config = dict(
    n_layer=13,
    d_model=128,
    n_head=8,
    n_kv_head=8,
    head_dim=32,
    d_mlp=768,
    vocab_size=4096,
    activation='squared_relu',
    norm='layernorm',
    norm_place='pre',
    norm_eps=1e-06,
    positions='rope',
    rope_base=455000.0,
    rope_fraction=1.0,
    qk_norm=True,
    attn_scale=0.343,
    bias='none',
    tie_embeddings=False,
    parallel_block=False,
    extras=['local attention windows', 'shifted keys', 'gated attention', 'exclusive self-attention', 'value embeddings', 'hashed n-gram embeddings', 'an embedding shortcut', 'learned residual scales', 'skips across layers', 'capped logits'],
    init='normal',
    init_std_qkv=0.032,
    init_std_o=0.0,
    init_std_up=0.032,
    init_std_down=0.0,
    optimizer='muon_variant',
    lr=0.0113,
    lr_mult_o=1.5,
    lr_mult_down=3.0,
    beta1=0.95,
    lr_head=0.0117,
    warmup_steps=0,
    schedule='wsd',
    decay_fraction=0.663,
    decay_shape='linear',
    final_lr_fraction=0.02,
    batch_tokens=[8192, 16384, 24576],
    seq_len=384,
    doc_mask=True,
    train_tokens=271100000,
    steps=17226,
    dataset='wikipedia_en',
)
Each number is 128 + 24 x the weight over its row's rms, rounded and kept within 0 to 255. Layers, rows and columns count from 0. Numbers have three digits each. The size before them is the row's rms in percent of the matrix's.

# layer 10 MLP up, 768x128, rms 0.583, rows 112-166, columns 0-127
085:132135144086166104117142140155094122124138135110106103115132148130119134124113128185116125146126126113073091184143189119084127131140141129107120117162160120124204119114142125096156133093119101148150162136100095121122153127119117095150113093125180118124123125119117110118154135122139132163140127135120137058132145132149105078153126129172094119163146094108135092126122080118147122111136
108:110113114141131111149167123147104118147166095117132130158112144074146146105158139117145092122141111130110137129162162096116120148114142105148139104110146145165156126124103162132121132176109094119078108134170135114121135157194181126153146104131138117124121133124122121046109113115100143090109107117159139135186136125117100130128116072183106122123108110132139144147117153087140110130123
101:163173121118142168146162128096111126107136152148110085087145155122146103142135131100114125117118119140154127156175145177140144161156145114147160137110124140100179151162091125123130116135138112171159135135111136129135123132110120120075092104113152126165122129122109114104140095090093117152142137125147064126143101113132155105134103158140141147095146144126127068162183099098101132124152
096:127084117139105107092072133095149118133137122146125101119153117090165129118183127089134104134121122110122113095114135138108118146161135135122138148192109131117150167118126145138126104142156130121126106150095139091145078101078134115138098090105129149090113161169156138128113153131174116132146160165135073142118100160121129158127083133145083132097136078132133107148154128126139103132112
094:163120132125152138119127119129124152147139160127132091182137175111112134124135159172143112136113133165142155139174152111120127125108132130128145140145200136097122117090130141093148119103108137114130133121163153106164117126110156135085196103113108141143120124121139133174127142119108143129155128147120076113154139096093175088166136121145103165108157091098140177120129132167096144106131
090:189101107114125121142138154119087116118125146143138129131105147153165119142137190144127100125118098161122149152115131129180111128100139130100114101091136165127147149139114130144123102107152118126155171083111125127126138168120125084143168114142167119123095195109117105135151113139152132128112100124132163129126144145127096113133111098164122115193137171120143115083170147161109110166103
107:089130137109151153149117181129139130159154174175127091142101146080116111117130138143129120155132116096160146111107109082131145120115144122117084180165069116142116103116155125097093114154126127106127111148104148110123128133086117151142117100146109135147099136153118131142080171113148138143113130144172127111102134143097130106105112169126155158122081092095125126158119169132169128144153
093:120128111162143163169153157151090137109101113106129101159116129150144110159122110118128125105144095081093153142138161142136112093147164147137127170130151100110103117092096167114148152121176108148122101132137161146157139125124156115151128150153078122125112111179159152127133118138170114156120114117162073113116124110129117140107113117070110123150131141133145121067124169149132142143079
104:127138123174158125120122138140160158110106141136115148093151154142128116119114101104069088122122095185110104127103123160121164136116129131101097169125139103106149127158131137128113129114163132138120153134118135178115095123093097115118149146118153099099108122149086052088126111141105098121086123103146150138116110152175071156112110111112131137121131159126127152076118106152136133108101
107:134123138109086125139158134116085099090137167101137121195134130163137095142162102127140165148128113128101068107143139083143115164117120138105098123107100084105149103144123112142134120147138107128082130130134116064102161112168109114125103070129116138150119127124125131136107134155123138113127131137087122097135129113118138114093140111115120090124121123129101176187154129185146099144128
105:177122117172157139094123139121119137138142134175109096093109108145170155181113104093154133123115163133160113130145154110150155079109100112114167144110140134127144150159115124141143078120109114108160151127124095182134103099100184139129105144142160138125164147130148114128154142105113107106169104130148132098130116107115154103127107095119097108096091124143089093128143153165147131106134
115:129094099116127133173083122158127106142162129069111124096100129132135148126110114133119151089091127135110113118134112128158123169133155106148083100157165141162112132152134116155107106109124111189107139092148145134131099087134130126115101124165095136120163102114148143110130132132140122116120108144086132105109155095088070110138128161122144164104092100167138103141127150127088133120187
089:174068118118127138111140147151124157116117111137164147134101131118149122137131115119131154120113106169139149160151097115098191119081112123138142122169094107110158137096087129115139100075129096088167115116105108124162118134118174163055128142142108146130142151151123159117120124139122096140170084121126129118161113138129128153153100118096113160151092128112120161097151114120159132139120
103:175096149108122124083137126133123111104124050118126152148120128117122159155108133115135129126178155125102191159150113128151124095160138089188119147119094146127148097107124176137126139133139135126111177129119115134136151111116145163091147155090132109144147120119128120095128163158153100111085107124119137109115116151138119097157095128148138098097149121114163098158164091126133116171115
096:148151130173118120120096136136127141156135109143081090192117147151125121119095115110140085138120167119087139173159123151127118104139151172162120101129146122100137136131125177147125134129135129092141154145135128127123105082052162122129151152136111157137092119120124130151099118126074091140152144162107109111107114094166123118129078104105131124127139156114127191131131131138099141123155
101:108114124133130162139113101115164114101110096112114135143124179150191099128161134143175165157120143153112141130102110106155099135158116149141095116176149105126152136169147109120098127098131103129112138111135158047090140071150113105098143135146108094137099117093123138126124169140134124096131099103108150100147110137104167107117114108100144098112110113123125118124126117104111110075126
093:116121140081124150134100141125151120110155132182105109154134125128121094104142152117096113127151108146153151137115193146162162137127132108154139095176130130165109130180107095115169118106155127162139132124102169165137091087151123097149082085142153131127181152168142135101116111150166155121124144130108140145125098148141127143104125134130139134093129143143129098068101128095150131135126
103:137080129115137166127127146128099152140158123140135126103118132140098127114136155111100145116094132142067170180132131158104153139126155132131124135080117084137166148104139150112119103114101059116131108082139115093156089126150149160102129111119152109187091136150185156193136140128147103165136109125112105145149119096113115138145109124137103143140143148133151164106113129150119129139135
111:099133115126128186116181130146123138153078122081150139159115124142137117146094180113136129100130148128129131144143148158109124152173174134121117129151111137123123125121134149158115153051129123150171154173131143129129123119144157072097124130111070131137161098130120122132114086119105164153168138153117122093118144122119117105119131120129161147149122164148160084134133114171106137095106
105:121102147152111138133178149134109119097145116112143093111090151114152104129131100113160106090135088109163099119115128137117130107139171102076165145111119066137102113099120174159126113129146096137157133129161145130114116175128141081097184127109093105095108122112132099148164088126154151141160160160099133109145103130129125149121138146130124175124103068103132143118131137142131112119129
097:101132107117149104152141117106103107146070135141140141161133120165145117130111138115159098147134124153100086112100137123075066129129129112100082143113119102127139091105128119138139106177169102128130124103084149113164116159131127111099163129157119163099129082125128155123067098077142114140120162117155104177130119122147097105133128139104137137114157159119145149115129122144173129123091
081:159119120135122094096115101147116087150115105131164091131132130089147151159119114087120101123118145112110132091111105123091153114131114164112108138104118078138140152117123134093109143142169130132133139095184146122115142139154201134107137104121119114141134102166110156072107133095112131100169110139111115139089093179118139146155099136156178136126133124144139111137189145105107139128109
106:129122145168157142165117133101138119086126123111135108087136172170127110066156098142169097130131149166155152099128142123140157133108098099141119134147098142083145128107123129115103130134132132151150144088139128146074144146092095121171152132129088127174133142145122107151154145136111113097127145101097125140091144174112142087122098147129132189166096148153136131155167137143133129129128
095:147096154099132138119122120112098097131098089114150142180130141165152137137114147100085124145119098193102085157124157128104097140120133094132140103130155151133110141115113143116164084100184122150114096117100140127098125127146141095132131110162112105127167154085135112161155125137122100075118144148139095142122112089153148119138140098128112094104115178159123157150103149123105099102134
099:123084105139096084138143186168132093114166141134101106138166121123168128124133159126142105110154121097130108138126131098123128169085122103095110123133104093131167101072138126169103141144119134135102136131111146152140080152158100131112162093137095139133129126106107119154155102116126102158115153108146070119117096129139161132151112153089126135163151114108145089121143173128103139162111
090:141120115103125119131129078131150199089137090136128108135103113153113065137130094144110068088127128109128150134154106123097133084100108144172131124125126130113145091151108113127138156116118161074155113152072088100080113128130167095110137102143127109143119081147144125137137149155132109111072136130144129086105145167152110127155113115147134122091148135130136117131143136126130120146132
117:147145152147151136162147101107125124109123138141153131093131133140124117159182150077145117069122111142151121103096162152146173099137084150112100133076135087138103119137101128129135118126139157127076117135148130155116137117140094091114091129139116091134137122148147143162105151101122108179127110126122143099158104169147126100126114131128092140144067117177145128158120120143163126093088
103:168155136116169098135137133105114126167149116149098128149112147168137097121097116135145124141121118135088116129141125148118158111142104135122146114104133125083137160099135140104125131112165113135148173078113144138143139144174133130118125127121082138143164120140149113159135101151165155196137111110165075120144084120108109128155137153112079072132117140086145138087092148128176159115122
095:133100150064106104143126153114116125100131105105145148148072128137118097110134145126098125123137109106117123079134129116094118117128140131119139151092122107146144139150106116166139140134119134132100126123154133089096124198102162105163135126112138108171132159110087147153110139145090121140127120106137120132116096182141162151113119130090092125096081122111148135109098135067121155096064
099:119132143132108129140136153110133114139144165136118165159138088108099139134164040057151112129126118112121113104134129159114136170094129102191144155133113132111119145091111127086137105174168164152115158124119071131124135122140130121112130134147157128122147112144119125133126111082141139123180095153116113150140104091129118114137124128111152163148127128145097136126130141107179164138168
094:112116095094107137142117129129155158112088130124101082121107164184139124119128083157128084123130093125102161122159111126117094125139122153142161127136167139177148122153113117124088144095111099135133135125139158114107114086116120166139141102123126128156106121127159124111158132098136131114137117114088153098119096136104170133178140121092108134111096109183073081097114116147158148157143
008:140137103106143119128170114107112129100132134130149136139160142115134098154143115121159100137110107157084143122168123128071144109173119154140153136170094177134129126127152196121139125142169087109113139100094143094179144123147146166152171160112130131139156070118150142155137144122111143112098144077136100115122116128154104143160097126168102139172114097116139148139128144142129133151143
103:107104136104178124137159140096149121171092151095051170099115116176153131115117130112153105093118136111147120112098148097104087134123125123127160110142142123101151104113103134150131117101141110127110156116076128100120098106162133122164127106132095105107128119078132150152123142142143113081133136107114126157142123110094165130151124135133136179159121173103102119136122153147161115145081
109:097150124142110133155166099153105171117175148132150124136096123145132105149088151097141121127148110165174172114154142132170157149148135144140119183151137113138161132140144086159154110082148146101150120137137140096133154127138131118128126128111087155132142101136162132162132125073121099180153177113128144111163122130111152089153104145144132153152099147148129121091131157179126124106139
088:123125105134167137112151122138087176129119125081125132125118148136137101093121128107152120143119128127068124105121134099121158120106128110116166151191153103117091105175190076116094095126115158145134122143115126150144132124133120119114110160073190087129166119123108116096090123147105166144122122119131171134116144136097136154082151106144138152130142164118139159131104148102123129142112
085:134130090139108146143156100143185144108125134093153136131122129155122137161101138135145101167169110131126164158109116088142109124122137128107119075133134129106087108143134157082134156139135165106107169108114139101126115111095112136124137142082150124110142086135113129123179099147116088129139185141142150118140152142138090148197146129096128125135166126174145122116123111131109063145125
095:131150117097130117098151129110113163141146160098147148108105155145110087104119109124061132132147117155127124161156136118134124132120100123142125074132129113143167143132142142126132137108157139097105075098150114145143069094129158131105125152131116115116174146105110107131111101149144099133115112101160138072131151101113118080142112161151106110076125096109147153174121140150102136149189
096:132108115141136136110128103147153128153126107134153143176141146131105143162116150144158162097154134102076131116144118149091098116130108169156187132139153159129130110154122104126112130162090158114106125135113153104150163112128152129101093141144159174182153122125131141162153118108075164122172144099106119105121116122158088132109134099103093113095134150135142127082117119104179157099135
110:120141125080125122117121129125173107134124123090123118165087140102129103135143138101125123096109150130160114173139101119146104117128132124140108148143148117187121150127078110097124149141131153155178136163151142071123087118126135195102121118154127094142132112081137143127078125119077088118098135125111149154061097118115108140116094160144114132117147122128127139097119094104166121134122
099:109106149146167135093105121132089161088132131177113093093145154121133128153172139159144185107140111152127180108133129124108070101150139127142129160137101120110144118141146109148127111105161155146109162140132133096079153119105109117160151172150125169127138110136128133142103145112053106103128131119147159126097135115138123156131119110110145100156143122088133142159168120131154157161132
106:083151140098106126142115140130160119131124108076134116111159127144111115133120108121173147102068131110094162106102141116131150179056141154171107124116143111134166115153093159123124189182143145118108090076117135090138104137101163113114134143125158153128127120104139090155114133121131136133116127115140095143150115132146113144126118127086113172121099107096101111123113140128127155166123
099:141125162143124094175131107141146116098137147144129137153135135140139142139150115134154155126108125141142117148108092093100137148119089136141137103099132139113127098171145138126143082123190156113137165179137114126143147159111096117147147154096154152118129118151128156123168146098128149126094130153101163166074100133160109097129139147123191147156140121086131153165159139175093094100121
105:175112104094145119108108140105144093134151148120138141103133139122144095117106160145115120137125140130149106134154167082152079123160114169126136122131132122099132125134142123157125103128139154123141095177110148118119078112150137084108148127149109083132154191181127155128141133154138130157150155170091124112123165164138150123113063149127140137117136075102181124146125158140146147151124
099:121125115105154115162128145155091144149134126159130127130163090119112139139156118134138139121111127122131101121089085109173129123124146087113130100130138096158061167120118180137066091108130084088141097151143124128124116142121167133078096135157107124148117128119121149156123111110099145143151096094118129110107137105129112123125089106162122157159117138152132082156107078112114090139087
099:158083116103156139109141125144156146109085169120127139134125139111143113090113150117147095096167148115145118108152167109110087107186163124192156098162114126143171154112131104126127173140163102122131123100121147100166126114145120118125133137111136109099129087072123116133144114094136143085154114136078133146128095155132127144157154111135106106121141179110110115089113131132120119109092
106:158143069151120133159104140150076133164123152134110150138129141098097136134105157148120102162131094136151152109190116097134133106102118142131119156082159137139122118159114097158140095114110119124106148126173120118146099113168116130133138157141120142117164113165177137120111105145132121119162117125133154109120113118139061092135109098162081159135154115162166152133132150168151117102137
109:114115133155168117140153112138136190129116126157137112138132097138119125174125129130148134155100129102142104133096121121176085125116084150136069114111088140080137140114149132107104106116142132139113112168126145141111120079149110114133118084096112113129117099177149135146145147106074106133134084107111167120108120114066156079092111158132126133104128107104165142134118127157161135106115
108:133132132081154128111163146085159100123102093146096163103155152125140122136123115139127109131110127140127114145148165124138072144142134115155165100116127113117146115158149222157146124172132099113071119135111103109133182115125128125108138130157129125132141136128134141133184126156122100134105128147085115118162134144154105079114093136122134094110118104159108118131149080174144127123151
107:148119079156158158142153105100108136120093108129146163089109126142108134108148149150128090162151142153098144100154132135117131113148142144110121116146134131136112093140136139160083078131144155158153162115124086151163104122099132135099130093151107117122100136131136169169107112188108144141161122111101106129149141097086126114149144160147112159091145090139160115168109123162155109113082
102:110082097143125135136098078139102131110133185082159113130162102106131125118145102095200124144141130134123108082141129144102098127105134130099132103122137099165141133149113148115131117124110125109137151145155102118111146110125157139186134108139115127120131157107115098183148114135106124151183108133123151102076110158141190138145114116132129119122113127098175168156094151111129144129150
101:133118100114109088166120144144134116158143099131084138120102089145132120086116135092125168114102085069120122160139153109149110125106139118171102110127161126125149131128163116115098086172128102127137117091146151105106078141084155121152128129148106116149155080139152154131128159136136088092096124136107116117120156088116130123096147126164107148166093135086099131097124106117117122168140
103:117097127099122121058114075131134127153106117103111130138145134137099105150197121128098111128095164135118096130147089080125121090135106113117128138116139161114136106168144089142137117123109128152100129103098120141123140102151120114118118151109126126110130145155124115074132138106084151143129127117123133120156110130078113096122133156122125140098140131139143142116125167127051160108208
102:135157126134158095123155167157153097124155096103088111142098153129133120094123091164098102117157139106149101158143139111140121127114147094160127099116137159114134144151075122092171104112158109134136141169129112121115135134109136159141134133119140156140158097165135118107146108157146160108118162103081124187109096165170085127108119126117166116109122144146137109084176115135148151112109
107:132094106135145126147097106153087125136119165160176158137133127119114107141127161088156098118176128121111137128139155118109120088122133111115088166095169116145098135115176107132121090128157141120104168095128078122113101145191120105107116175133114076132150108111120152129130152115095111062109155111136121136120122130120101091098107102153131089152125146122140159139138126109106121144115
096:072143124131158143097186097112128142113152177103127094143122122100133166137142117117090129126086127159122136134093152118133136173131142138170148125144116159144136141128118122138103114112170162125155122125080117158105106104146125132145078152148098107137125167113160168139096120145169146165164128154125147108129146143083093142149118103144148094101128167171126082127133132140147122092117
# layer 10 MLP down (transposed), 768x128, rms 0.283, rows 112-165, columns 0-127
086:160115159134105092135149165138114144091136144105123139098118094143126151158107096128113156121131129135115096108064086096084126144140135143148147128119172155171129151142126134158135119111134089134136146118098155147117108160150093116092127134121161145079125100137123168154172122124136148128123148117096168123114138171107147137099092124147111068136089096148163140106134137108120139135188
104:096137113140127110141140113091156123117159137110116081132124098113130149106149123104141155082140133133159164151160128100113147127160110103140132145130147112165156116137132112117128114151168109124102139142161094112100141098147141100130125097127113114200143157112087152141124149172105173085085108084164111104148129123134168163119136161119124103169121114099088162120134159106159119096100
108:120145137104143176144164178130111112151094121142122109101113131145102107126158143177115144079133135100122144129114120121136120082115106136109146128099131136099115105101109128125111152138164120104147144163133071114126131094110134178172101140144136126085077143096161135153129168121155143153145092096140128116132135187102085119174113131127114103130148145110116114091141159132139137189130
096:148120177152106130119116110147128118148145155116114101139137111105154155112123147097121111124171100096167103077089124139152124155146113068153107102118118137178139145165154118202118113149126112126112139116107121116130102160101084150132139147116154124121141137130105129141119151126123072131102138153127126135131108210147160119128146078172147100114124117107128110168132112107110111148114
095:147075092159127120171185107105147112151109121096105156179126124127103102161122127138121096108155134127169095130128115127132159140110162112125126080119141118089118111121111097100142120091113117125200128113103115158166131150172118148105120145152120124107135142198111126117130116126171124120111133113131095147124118103170126123132135110097140131169111169139124135091102156174134139110126
093:128089131152152134112111127112128158111118151115103170083102091139131086159121099091123110153115102142111135172165172118160115135129115182138158149149144121122149117122137136079132151160128103131107129117112148101159128123137147137105130140119116122104137133095104127128085071119141150102096145123138141128127189222109127106121134113077151144158126125127131104124097129138166151148129
103:129064140138144099114102118119176111105120123133152144138090141137112073098138138130123152096095166107118125123132131139113150148134111093124129143154138130152139106128107098121166111174143114149148095166122101151070134154135089136169122087177103123100101141158123117121150162131146144079101141095145134145117145205132135146128140147138157143138101156105088111145102157122137108137146
106:133165097111155124121147116153089107097127169156094148142148135172122149140160133121137137152137117128158129161148132110081098095150157155157111124162126133107093158153113150078106117128160113136133106137090109134118123178130134143120093088144137081117146100120138129098137112127135131159141118103120129130126122047107136149056152133143129092123153145139139089139154127141146080143149
101:127137100142105135137108131146141178100152142130112115144113142126161128166163089076117128111127132149075122104153104156117128175136133117098094107083125173170163139146172137159114142106154153145123138127148156129125099152106137144115075147161119105105111162138104100129123130130110126129117098135112155066087092070129096138140137133116162109116145142154141162150151099125097105124137
106:144148131101119085151147126161076141095139107153155106167124130130136092177121113109142137116125159162105142128157114152116131139082150138150108115146135125131142110128155112120123131138103163111122146104099146160112132188118129106171091128134143121208090089140134160097120107110101109116108121153116105149069134104128157101112137139099156114158098139139094118111154123119155127183117
103:090145150140104106105131129105141146150139169117147101110116132161124076106086137123087122157134123145125135116127158123149125083127153153136072114123095125115121106114183088129162136149083126091140124114120104156134150152083121132118118132100157123115162124100114153131123121136117167136157146093109209110152118176088164167129106140142185142114118108116130101145144137117127146140120
107:110125100138102142130118163171128137140132142114133113125117144134151109118104082156174118127111148178113124100139135113141075142149143132133134113115159133148119130139178140142129077132177127141096107120123118119135099139132156118109094166181148123128140171123146147125075138097142166087130120138131143185144152112139116146108145138165115106116110070117119134143069135071120111080112
094:133121099147137143155138120127135152169146135128145121117126115110103159150180163125143150105146118096172137101122091145174158153120104121121105157111080137133144122122123141098136119131103114085122101134105176108143074104138142104168116118147141150138131154117117125100126132135095103108145096109080127068102162139149134124143123169051114125095149147168164134126099152115130108136162
103:091142151143100142138115150125107134104165096165140112085119118161191138122090124140103124140123133112136132137138093126110146123140125082119097091110116137168137101097114093128104117146154122102127139127149100100124141093167130170143130120112120095116113132151140154116138150127131108119135106132087193174161117197126143102146133137069158131123100133162140151124081171123160147136122
099:127104147166114135153127119157167095129101163113074107179104135148130104113120162125134141127127128081151087152109125106153105129132108092146119096177161161137129085107102166119150100108118124148102116161093162121150164121080160166126141151112139131130086098130131128121141139093100148128134144123126156106142161102081137115109140143139104144113129135102177114099148124189124142141142
096:103116154147107111130130105145140126117154101157150112125148125131146089102114154154099134165104158113161121119118147109129114148119131127125132105175134104118150134171088113141151187141087116157101093098070139100129138121115113119093131092147135129109139142149149138133118155179133105100143119151104128107178134213100149083096130116154133131119149122129117133146051139109127130133137
097:108097130113115158138117096115176141145145118098150107087130185128148151145143118118124111126165103140110116138131095127143136124076097121119146104125143153121137092081132173132138155123105103099168195104130135209119133163144128071133126099115135122154093127178138109142131101107153087105144125126139168141143129147130154129086156138125104127112100107124140141102128127100143115137157
110:172086123124130115086129147136121114124144120131130150140117153140137118162148159104123115097146155170139113108130102169111150169117147142110148074144132121114090107130134075107104085118142098177153110135130123116153136111132152130074116144126150124135155136098148147141117185132101095180138090133120106154143170120081143129122116066122099147105138143139122174124111127105140100107169
107:096131132142124123125136110136111111111167099103110173084154141141157131136084148144116153104124117101146166139123134164119144124180118129140116115123143145146108137134135126094151100108101101116169174106101141129169150097102108095102171083096098177138092117088135124125124164135091136149080117135146148136146120139129132151181173150154132121138136169168114136141117079115110114099105
111:140102140129134155111133134144161152080131057088147116111112128171164171130109192154148115154117166120127126167162132127122145077171106113118144120146147118106136076128092100149110154123113119133137117108107110151116118126156091172147166135087131119134112117089081099125152112135137132123109143147127120154083134120138160110138112085138126135123096160110156127142118123136092161157121
097:100085113151145123177146102139064114132060116119140118151152101111153122133136153133175106130116161140123128111075136125126105109145118078147106068146125131111109128131138086107106067129165121159135143129127131120157121168097146153101136123136117107144108136152138107138093113121134125154136109144149141145105130128133093075124115120153160151129145194143138139149152134176131118155136
087:180135145126120090094135096099128127146147107117141096102107060105124129134093087115091140139156145107128135146124112140111138107115105109130125102114132121133172111127131119147136143168098128123152134128128159127129150141172135159127167104145146120104154124121119106134088105148150181141148130132112117112130108202145061162141149095112095169119136099112126131134154127166131185167111
104:152145141143076151112109153125128133114122139157112121139157179123131159091125133174118130078126150163152090087111181151093143113096119076111118123119125109141120119151092105153123144149164115161086146165153134098118110127080108145141133110152153127129108100108167139114137105095083145135104136103158123139106102119133131106123136118130128170133143145157103100124106131145130189104177
104:136149078103134107113123146156143112170138152097114147154105139143115124103139103133152142120142075100131176124113133128130091138126117147136130121103123108108151153151124148159141091146167120061153129110143107103109142124104085131107133083136133131117129116114166134145105129117162127178102119134132149182166105067139097135133125176125114110119169087111106164173113143145173125132104
099:142136121130138144121139159175150105118119109123103133093103102154102101103149154144140102177130159109122111109115139107115161163155107134108113068147111118128171092111113102126135136165147127155112163100141129166167146131141130155124113093126120126096162131131132141131108145185150126164124127069082176116089119116120160103108088132100110105169112130130151112113185144114129140127095
089:150117155090139132120111103116122130122094132134099144124132093114106120128145131111181141140101106112120133095122120113129088108131129168139109093148179074111084112150084107125093130105154172114143103126141166151102133110148130110102139136125132147161140113141092086121133155151121135128121115137123131125133198236136113139136106114160153142142158135141117123122138130160147153140086
111:093151151115139117116161121098136118154098093107128155160128116130114126119125119142159142162150144137136131142126200135132130096116115167084153128118163114134111143091180102082120139173131140146156120142146119119132146164119113122113114122122156069158095095139099130161137108109108102122122109090084118146123121202121148103148110093094101134094107128138160105145134126103170152148111
104:103167104098096107155144156111134122155139138144132090115142101135142097155114144111135126115164133117127148129140105136122143151147133159120098128124110123111070110149176086184115076113119129117138186105145112153115132115141158109152150139099115092112125138129119122109103108176094102149135130136163134151152104106151108141166154079134170114116123166161106126100195124115121138085117
092:086088135121135144168102110151065166115180116135123158149117119131095133137137124164105143126113122113123111115142149088113153123115162162112153135120146161152144114145111104117128104144121109143122123140105111122129145142121168150092118116117161157148130133150121099112129114122084105092113182124174125135122135211080184141121090157151119097137138140149123151096137124088104118125100
103:078119131126099139159134132099102143131155148171166132121131112172113115170151136120165103121083151085140146134143097090146136112148134123107140130147127146129118130152097121139157152153066131144112145077110126138135124159123143154090084160121123123153125159159132152108113073125141127104114177151127147154118150105099155098126142094155100166103113097093106111113110121125155080126159
099:133095088085124118148148142159108149105125131165125121145112150131108158129134103151124128135114115105113148161172146133123119144099159147140108080073135105154058121150100118136152138152132134139145129119082158154136155150165176116056122113142127092153161110088124112140123138160165091121109146117138121132160142145086118162103117141093090139121137149141119169133115155119125115106102
011:104117132084118138159146142116111143147145142142129092088126139101102109124132148110105131123161172072129092116126137089096176146125118109097160118130166150130105160139134126115107127156148168145120145106111153123152120162130122154098123122129157122195103096122102095137190120140145152126138115084144106166124133150154068156093152140127129183101127117153094105110143124126143131102115
103:145119119164156146151164128150127113131141157153099179066150157137107107109110098166120143115162108119133139181158120114171098126117143135128148188143117167107123131147123120126153119100073114182117150100110107129126114123096134138127100117151080110096119112189156128096122155168113101116147097121097096167110129116145120120133153151089130130120121111103135123141153106132115116113097
104:141116129137104137097095158153132125129142159106164148158097089080134147155153116136132097192095124111151094086136122166109104121120146187112099089134105140134164148109139157122122137127093113160130130123108146113123104133128149169124109143123156099069137148070130115088131143134155105126145144122097104154133205165127139114119127117117115145111133128153137169136159122117118128130095
097:101187180122129129149113140131111105126154163107117142136115126124145147079151138080175139147105143114097135119124104105119110143106115163122150123183108129121132151132124153098133119130160120128116164130156165129150110118092121142092114131112097130126142115064119120113097109162106155170139123142111108108121120141158071088130135170116153155158126163130128104168090157117074135153103
085:132143149110104123100112121161101119152129142124085121124124123137113109131136140088145152141148133134068135139126081110103121137085127176132148172134102137143137087169147131105077133128159067117157119132138168120129122148132122110169134068166137114152111130136144134146140143139121143135100159157156115156130188156180153113071124136081116096096118118125142154125125119120107091133117
098:105113156115153152125139125079114133150112116172125168109092092186135087141140135113095119116148124128099124095124141117092123139108132109158134094127155150119152087149161146124132130088172136154141116126126148115050175084154105149106157147133103138170120123167145117119124107136120105143116124125144115124134126092118101115135123202113122163112108122135119119138166154122151118101174
101:140123115112091094158143133146117148099149158130135122120117138117115126106168125127123132117136119089124137132165145142118105128101102125091150156121125101142151156165125150103123119129103125132118119143089126124125167135181159090180106168086115162159167153118144181114114133158064137136151134111121158107123179164129124137128165132131103109128100069097084078104154126096123149123122
107:177130134085130126102101115129154086125098124151137126172086138129115100153160160141115128081099150135107085140145118168133136124128164091110109128113129141128141195146143135170117137144150175197132118092128162123137148104134143115125131116150131089109152133119109099118135110107111125080119130156129147142117108098099143200121087127118110108114135120170103152121135139125147111108095
096:112099133093100098085132137145116127101123135172120101169141111069124082145147156149151140117142128118139122126141105123124128091174104109139114106140119165131116122125137134176079142082119118104083160139106139119071125160119151134127143156136140103143119160175111106191135116132123118119133168109150154109146136132142154129141122140112119055121126127132140146180133149101090150146147
111:105152107116100103159147090122154123133146118113156096113123130123123141099084132129171116125124107128155126116090171147121144086091142154111137189124161144142141147122144115170101166138142141138099134132159170140130153075130128181122170120151151120138077172150114109107077147138085149110111131130105143106133134062118125149147114123092139152138106149108146105125088104116112124140130
107:148137116107087141108122167136091153162164144136140127132147106121094137117095101135080151128148088133105188114135104132123095147097136149112156151100098172115111123128120101133163157119110151143126146130121114146145155150118103093119144130089075130150140134132125150113128118121152108133135137158115161130140085091159129108192123107150129111080140114140113145068155151182152094141148
100:174111136120124102139132205111128087143142154116123168124145143105138082095093140111106160112128158130147141139143153097160088147150112095146188110150140111130122177108137093139119112111129109137105077133121136139113106155105144132124147156168137145163154130111140135129085098115122094154123129145132095115122147121186074115118159097087100121137120140132109162138123119123125162135096
096:110157148119138130134166105133132134114132133122136154128128105157080126175147192113118133117134084147115140131093071104128150098114098086159128139111131138152115109098108143170091136100116146090153146110104161174128103128127130120126126147131138144112170121108084175130140145123106157133098132121121119116176164133144106122123163103143100188131123160138136074173101131120085134134120
103:122121135147118126118158118099144178113117162093157123100145136090113098112168153119172105131165137101151126094148120141137126108141102113148155142166160167158126152155150112155126136115145112173147117126104103097166124163138122113105128131129141126132125095089100118124193125104157156094128125117071145177128111117090099095129130114143174089074124132151133122099132134087135130133104
108:134141142109150114108142147105135091095173129107094123102127153138140118149135102091112101139103128127126099126084068123121104155089123131127156153147128103120132119146163132159145096147125129175148169112115122147129115151122100146089132105134125130125123108084122135143152141124111132122140133139187148132145149187139121086154152160153148100097111130134097122087155153195102091090175
093:132119162141140134142116141104142123104122130166142114065095192120094107150139138117146108102145142161114135148144141172127143113105127142082092122177149128123102153108153156125127142107109098129129143126155086134110113108124099195105103099144116139134135110136147181130129122118138159087131137138171154104115120093128100097133133152081138132086176121101114082115152147161162125128121
102:128098134186092133145141133093134110157108129162126091120128161161146141159117168109089134118159144120143109124135143162136147137070154111119129139127131067133142132121124137128124103161109117128071111152115086115129118094141113125116114144109141086137180182097107127144165138165134179122120116133137097130075119158187097130092134122137132144126156130145109088153147117105134132108124
104:118167146144162115108116102106096133141142122113111151088134178114122118138106122129138061139179121139133139127135129129114124125092135107127142120085087111160114158132118130140122156127152087154149155129058095137170165160137126132120124126112158139108158092101108165145145113139134132096126128145135143095076152106101140124132189119160125156105141136134126159113139145161143066087130
104:087088130161083143131128125087085131142159091107162145118164087131117153162108121156116148145129081136132160095099150125127128134085148129080121159110123117162133145132100131142114161120096137089090138107143127132161146095108144118123123123096135143136128113117168140174174153062166114153158126138146106100097112161117158131146139108144108129146116129152116098138128150183109132136136
104:101140124130112133122145146164147175156117097110098147104137108110141150098134098150131112101142113160144145156170153131114108123088133127105170168138143142089116158117117167110103143140143125140154157139127139173116095143141102126151142113089123096142115108120146071148130083151163130106151112137109105127135061090176106125111168176124123100155104096106102152133100157136146136130100
101:106170120156146105105124126142148131065136152107129113115131133083133103128121114117097114125127128097152113100094101152072129110086133129170162163082126179154145104174187131136125122126131139162109127139143104177090137084133135139110109067120119103145141129106158124160141146130118134149143113144102171118122179126089127137108156127133163123130143134154156119143101138151123100108143
109:126153167131129116128081111112144146117115138121124145135107163147111131103148127161169096167138136105144091117127149126153165105145157100135125169099138137149120143070127137144069149118138138136136144109165143079137107129156132121169070111088147160198108091133124137167089107122127147088155126098144134125116168135129113116141160111140115101130147105092099114092113106115119106141148
106:129133126141122100118133125116088120150110085179132085183122123138117129105087128144130065122139110137173165095127133115118141144116154147083109176121124143145133169153155141151109093144127150094078167124152136165096094133101125142099130153143089115123111175122097115121142158125105174126125133142095166158152104102082106109119151103142142108136121160125128134127168116141156124139133